Each number is 50 + 12 x the weight over its row's rms, rounded and kept within 0 to 99. Layers, rows and columns count from 0. The size before them is the row's rms in percent of the matrix's.

# layer 2 MLP down, 96x256, rms 0.0627, rows 0-95, columns 64-95
089:44 59 43 41 54 52 63 48 49 39 36 51 60 38 40 59 44 55 62 50 61 71 45 57 06 68 29 69 40 41 30 35
095:36 50 43 41 43 57 61 14 46 72 35 35 43 62 66 39 38 48 58 47 55 51 52 42 63 45 66 62 48 57 60 52
099:23 46 43 40 58 43 49 40 45 59 42 62 66 37 50 47 46 47 39 35 47 55 34 64 47 45 66 64 36 38 41 62
096:33 59 50 62 83 52 51 47 35 44 59 41 66 56 52 34 60 45 34 56 29 58 57 49 49 57 44 56 42 39 33 38
095:52 48 54 64 45 56 53 49 51 47 40 53 52 44 56 50 58 30 62 40 35 72 46 48 52 40 38 63 64 54 33 58
103:56 40 43 53 49 42 44 63 39 46 49 65 47 67 46 45 43 43 62 54 46 51 44 57 64 48 51 57 42 50 64 70
102:48 59 44 38 51 55 47 39 59 60 51 35 72 57 51 63 65 68 44 22 37 44 35 73 65 61 66 46 39 62 48 27
109:44 42 62 48 57 48 39 20 40 45 34 46 66 56 54 55 52 41 63 37 45 50 32 58 32 28 47 38 44 36 52 35
100:51 50 46 53 62 46 41 53 30 55 48 53 44 60 42 55 57 73 44 52 09 63 53 57 66 32 61 65 54 45 36 40
101:41 63 77 24 40 40 47 70 40 56 44 45 42 31 21 52 46 30 35 59 58 55 51 67 49 64 67 52 49 44 57 45
101:57 53 39 54 54 75 44 33 49 53 60 73 58 55 63 46 56 54 38 50 49 58 40 40 46 75 50 51 42 63 58 31
096:67 52 49 51 65 68 24 46 48 67 50 69 37 41 44 45 68 32 60 58 46 57 35 64 62 58 51 63 54 43 54 36
092:55 51 36 57 45 60 59 51 46 62 41 69 68 41 47 46 58 56 63 44 51 42 47 47 42 56 43 57 52 45 63 50
101:69 31 55 60 50 39 54 46 68 55 31 41 33 76 63 55 54 42 63 35 29 40 24 55 88 68 66 56 41 34 37 43
110:52 51 20 50 60 49 38 56 70 48 26 46 34 63 60 30 60 52 41 34 70 72 56 61 57 54 50 52 55 37 43 36
159:36 47 32 34 27 61 38 65 45 38 64 54 53 52 36 41 42 54 47 59 68 38 50 50 60 36 42 43 53 38 74 47
106:53 54 51 56 49 45 39 50 53 71 60 33 58 33 38 59 63 68 53 30 63 52 49 44 17 51 44 67 65 51 52 49
099:60 69 51 52 63 71 70 68 51 59 51 35 41 46 45 36 33 66 54 18 30 48 58 47 75 43 35 36 59 50 50 71
090:52 44 65 46 65 52 53 59 65 69 41 77 34 45 64 40 44 48 45 32 65 40 46 41 48 41 45 67 49 52 59 34
093:57 42 71 64 58 47 59 34 32 48 68 58 56 43 58 63 56 40 58 52 71 53 55 52 51 36 50 55 30 60 51 46
085:49 59 44 45 54 66 65 60 59 15 40 53 62 48 42 63 43 45 49 57 52 27 52 41 40 51 41 53 75 29 61 60
101:68 31 64 46 37 86 58 41 54 45 39 54 52 44 48 63 55 52 41 37 40 47 40 48 65 24 57 57 34 57 58 66
098:65 64 52 54 38 69 36 45 42 59 73 51 33 39 60 32 48 48 61 64 69 42 52 62 59 64 48 68 59 62 33 53
097:49 66 62 47 45 43 43 54 52 53 51 25 51 56 64 54 61 57 54 65 46 39 38 54 50 54 77 64 46 81 49 51
088:55 70 58 30 31 59 53 50 52 45 53 58 39 38 62 42 57 67 37 39 69 59 52 30 68 59 30 47 72 38 62 40
094:44 42 66 39 47 49 58 59 36 38 42 61 48 45 60 61 61 47 53 39 62 51 36 60 58 53 58 33 22 66 51 46
099:47 48 43 40 42 63 47 57 42 53 27 34 60 67 33 53 45 71 54 64 48 53 61 58 45 38 47 58 76 40 36 50
098:47 48 64 56 52 39 37 57 49 27 40 38 55 59 51 62 50 50 47 36 52 38 57 71 31 23 52 72 62 53 60 46
100:52 61 30 53 61 36 43 58 28 47 58 50 51 47 39 56 69 51 52 39 54 56 53 84 74 44 30 68 33 38 59 37
103:61 57 38 57 35 42 38 55 66 62 38 35 26 62 55 56 58 42 50 42 27 65 37 76 63 55 44 55 33 37 53 41
099:43 60 66 30 55 48 59 43 69 43 56 47 50 50 43 70 71 55 41 56 61 58 40 47 36 71 42 32 39 59 54 36
101:41 37 58 53 73 48 60 51 51 51 69 57 35 37 66 38 52 37 39 66 51 56 20 55 36 70 23 55 59 31 62 45
098:66 42 35 67 51 58 33 59 56 36 39 52 23 25 62 52 51 62 58 51 52 38 24 54 51 54 64 66 47 54 64 47
092:43 31 51 55 55 37 55 37 55 38 53 36 58 62 53 44 51 72 51 67 71 52 59 44 49 38 42 51 61 49 28 51
108:49 59 62 42 43 58 56 28 33 72 50 47 54 52 45 31 65 55 31 42 23 35 45 62 49 54 46 70 45 58 38 68
098:56 45 44 46 44 28 47 43 62 52 59 45 34 50 33 36 67 46 51 41 33 35 50 62 25 40 63 34 45 45 38 33
109:51 73 53 41 55 16 46 51 53 75 61 43 53 71 47 54 52 36 54 45 40 50 73 57 56 65 36 49 48 43 45 40
095:59 22 49 55 29 44 52 43 53 56 60 54 74 61 50 68 33 42 60 45 59 54 63 38 37 37 61 38 51 60 55 52
097:51 46 32 33 34 54 44 42 49 40 31 31 41 56 56 55 64 59 51 52 42 35 58 57 43 45 35 47 43 33 44 64
103:62 36 50 57 52 84 48 40 37 51 58 75 21 45 72 64 37 45 74 47 49 64 52 62 54 45 62 65 57 33 60 42
097:50 65 38 34 56 53 61 52 58 76 41 59 34 26 49 63 62 40 52 32 49 49 42 38 47 36 54 50 67 47 50 46
103:48 62 50 71 50 38 45 37 51 30 62 62 55 31 62 50 47 82 35 37 63 53 26 35 57 39 68 46 60 61 36 63
097:55 51 40 60 51 29 28 43 55 56 54 71 46 62 50 73 46 59 47 29 66 61 46 54 41 54 62 49 32 49 55 77
090:59 58 42 48 62 57 39 37 71 52 47 39 47 49 40 71 62 48 51 45 46 65 62 38 28 52 30 49 51 65 46 61
099:52 34 40 43 54 50 50 39 52 54 47 38 46 36 30 93 39 53 57 33 36 69 62 64 31 44 46 53 52 64 52 39
100:37 45 70 56 55 51 38 46 40 69 48 46 48 47 34 46 63 38 32 31 47 54 49 65 36 58 52 51 56 53 52 55
099:57 38 19 40 31 36 54 50 40 47 51 41 49 33 50 76 32 38 54 40 48 68 43 51 52 52 60 73 70 50 45 33
094:48 33 59 38 62 69 40 58 19 51 46 76 49 66 54 47 61 39 59 54 56 59 47 40 40 32 58 49 62 49 52 25
103:68 49 67 53 45 65 43 35 31 53 44 48 62 69 72 44 34 43 56 34 59 45 40 53 48 58 51 49 44 42 50 53
104:55 40 51 45 30 50 49 66 57 62 55 36 57 46 47 70 54 49 31 75 52 62 45 62 49 36 46 66 51 65 52 69
097:49 46 56 42 48 61 49 45 52 51 46 49 49 38 30 51 56 45 28 53 40 55 40 39 60 46 47 66 44 41 41 40
104:54 67 38 61 58 47 24 57 34 46 62 49 44 67 60 66 54 50 54 30 55 34 30 27 39 38 50 52 37 65 38 47
100:38 54 66 24 45 43 45 64 65 67 42 52 38 50 44 53 54 45 38 44 54 40 61 52 44 55 62 49 53 38 64 44
101:37 58 57 57 32 37 37 43 46 45 37 69 31 51 56 45 43 46 44 24 33 39 50 30 56 52 57 53 66 48 63 52
092:49 35 46 45 33 62 65 42 66 42 52 49 65 47 62 62 33 29 66 32 53 45 29 52 50 62 40 61 41 47 40 65
102:30 38 53 60 50 58 53 29 72 55 40 37 58 56 49 31 40 49 44 54 61 55 55 61 33 37 47 39 37 60 39 47
101:53 64 64 57 44 41 50 36 26 56 71 50 50 46 57 55 42 50 60 52 39 59 37 58 19 54 14 41 55 68 49 61
099:38 54 50 54 43 56 33 42 66 34 38 28 44 48 66 45 61 46 53 55 56 56 44 63 47 56 57 56 59 40 42 57
094:41 37 54 44 57 51 64 41 61 40 66 28 56 51 39 72 49 38 60 60 60 58 50 56 56 45 51 50 47 46 74 29
094:52 37 68 62 48 38 64 56 54 39 40 70 49 43 55 30 41 50 39 55 33 45 38 35 68 49 37 61 40 63 45 58
103:41 44 57 43 58 54 47 53 20 56 60 49 42 56 66 70 36 66 44 56 55 65 39 37 53 33 76 14 45 60 41 65
105:49 49 32 44 57 57 75 59 67 61 43 66 65 68 43 51 41 29 34 37 55 47 57 52 50 66 50 58 31 57 43 39
096:44 48 62 51 59 64 51 59 43 72 53 47 57 42 63 55 37 59 54 53 59 34 57 44 62 35 50 33 47 50 62 47
105:37 48 21 71 58 56 48 48 64 38 49 42 49 34 47 45 71 47 64 42 59 49 52 56 41 49 40 39 56 59 48 38
103:42 57 28 34 42 51 46 53 79 48 63 54 54 31 62 43 33 81 35 64 46 45 40 40 43 57 59 58 52 55 55 40
106:51 72 51 53 62 69 52 63 43 62 34 27 43 38 37 50 46 62 48 57 48 60 58 75 56 57 51 65 45 52 44 75
102:55 55 37 54 43 60 43 51 44 50 47 60 70 64 71 49 39 64 56 46 72 59 57 46 48 59 55 69 52 62 51 42
096:28 59 46 35 53 40 32 59 44 41 36 49 46 60 51 54 51 58 58 47 51 52 61 32 61 59 41 46 60 49 43 34
092:60 57 58 57 38 47 59 51 48 46 36 56 48 67 53 48 33 63 57 68 36 57 60 50 58 56 43 41 35 62 39 63
107:36 65 24 18 39 61 76 41 64 59 61 60 18 51 35 61 33 36 45 53 46 29 55 47 42 70 24 74 67 13 53 45
098:46 70 50 45 59 52 46 44 48 62 64 76 42 66 42 58 60 27 43 40 35 53 42 52 63 38 31 53 71 45 43 29
103:36 32 26 37 54 48 39 41 33 48 44 51 40 46 61 57 47 57 23 37 60 45 38 47 40 47 54 33 45 48 51 73
098:74 29 36 56 61 52 60 36 28 31 44 46 39 45 69 58 23 34 58 47 48 45 59 53 43 60 42 51 37 49 38 25
103:60 57 63 53 57 50 54 38 46 43 32 41 48 56 53 40 46 57 57 56 33 81 29 71 44 40 40 51 60 44 56 69
100:50 70 50 39 51 51 72 49 37 54 36 51 53 63 50 53 85 45 62 53 31 39 36 35 59 54 69 33 39 30 49 29
090:60 57 67 44 58 47 58 53 46 40 37 41 76 59 57 58 58 38 63 62 57 48 38 59 59 49 39 35 56 47 42 50
098:53 65 68 42 62 57 61 67 47 52 52 68 35 32 38 60 50 50 72 69 49 66 61 37 50 47 48 67 60 69 52 48
094:90 37 67 52 54 04 73 40 46 73 58 32 52 57 51 51 58 42 40 61 49 57 37 53 61 40 55 35 49 41 57 38
107:28 48 58 38 50 38 62 65 51 69 60 49 27 38 34 39 53 58 46 52 48 39 70 58 71 59 63 73 43 38 49 43
099:42 56 62 46 58 45 46 68 46 47 46 35 60 66 56 64 44 31 41 51 35 58 50 46 53 38 39 62 55 62 57 58
099:31 65 64 53 59 33 38 51 45 57 34 58 60 66 61 42 60 62 19 44 45 70 59 46 54 48 34 44 41 59 62 67
096:40 44 55 40 49 40 43 40 43 62 72 54 69 68 46 29 37 46 53 59 72 70 56 49 21 64 33 19 42 49 52 56
109:55 48 44 50 44 72 50 64 40 40 53 57 23 49 63 67 37 52 49 31 57 62 65 39 43 45 34 56 41 56 78 45
098:45 32 45 50 53 46 41 46 43 51 41 39 72 54 48 34 49 54 55 56 54 35 59 50 59 50 62 45 66 56 56 57
100:45 39 43 65 28 54 61 74 66 60 36 60 36 40 50 53 41 44 42 51 50 45 62 40 64 40 53 58 60 74 49 75
092:85 52 68 60 36 46 98 50 38 42 46 56 43 39 39 55 33 52 35 61 47 49 47 53 71 40 55 42 44 53 54 50
103:46 57 39 40 45 36 41 76 37 55 51 45 76 36 50 50 24 46 49 57 53 46 46 40 58 56 62 57 46 47 32 50
093:45 49 45 51 49 45 49 45 43 51 40 54 36 60 57 49 51 37 44 49 54 61 65 37 67 65 49 60 42 47 51 49
098:22 49 58 42 32 48 41 11 56 48 44 50 51 58 47 48 67 42 52 39 42 32 49 58 54 51 56 67 59 77 41 51
106:57 59 41 73 39 45 42 71 47 77 54 49 61 48 46 43 38 62 52 30 51 39 44 55 37 70 40 33 54 29 49 49
101:52 53 47 49 60 51 76 56 46 48 55 65 47 38 59 52 33 49 67 27 62 38 52 56 43 44 77 69 55 55 78 80
097:44 60 39 53 46 54 47 41 51 54 44 42 29 56 50 40 42 67 43 66 29 41 55 43 57 67 74 62 26 40 53 35
101:40 40 47 51 56 28 67 43 48 74 67 42 43 59 43 59 50 45 47 37 48 40 29 39 72 55 47 43 42 42 40 50
110:55 55 52 38 48 50 54 61 50 55 54 46 54 63 47 58 58 71 45 70 65 36 62 46 49 40 69 55 65 69 68 39
098:39 32 71 55 71 48 51 36 54 58 58 50 47 64 35 56 48 70 28 60 46 44 49 36 65 31 59 27 57 55 58 61
099:69 41 33 40 62 36 64 59 25 41 36 46 42 43 50 22 55 61 27 61 55 63 67 43 56 39 36 51 69 37 56 37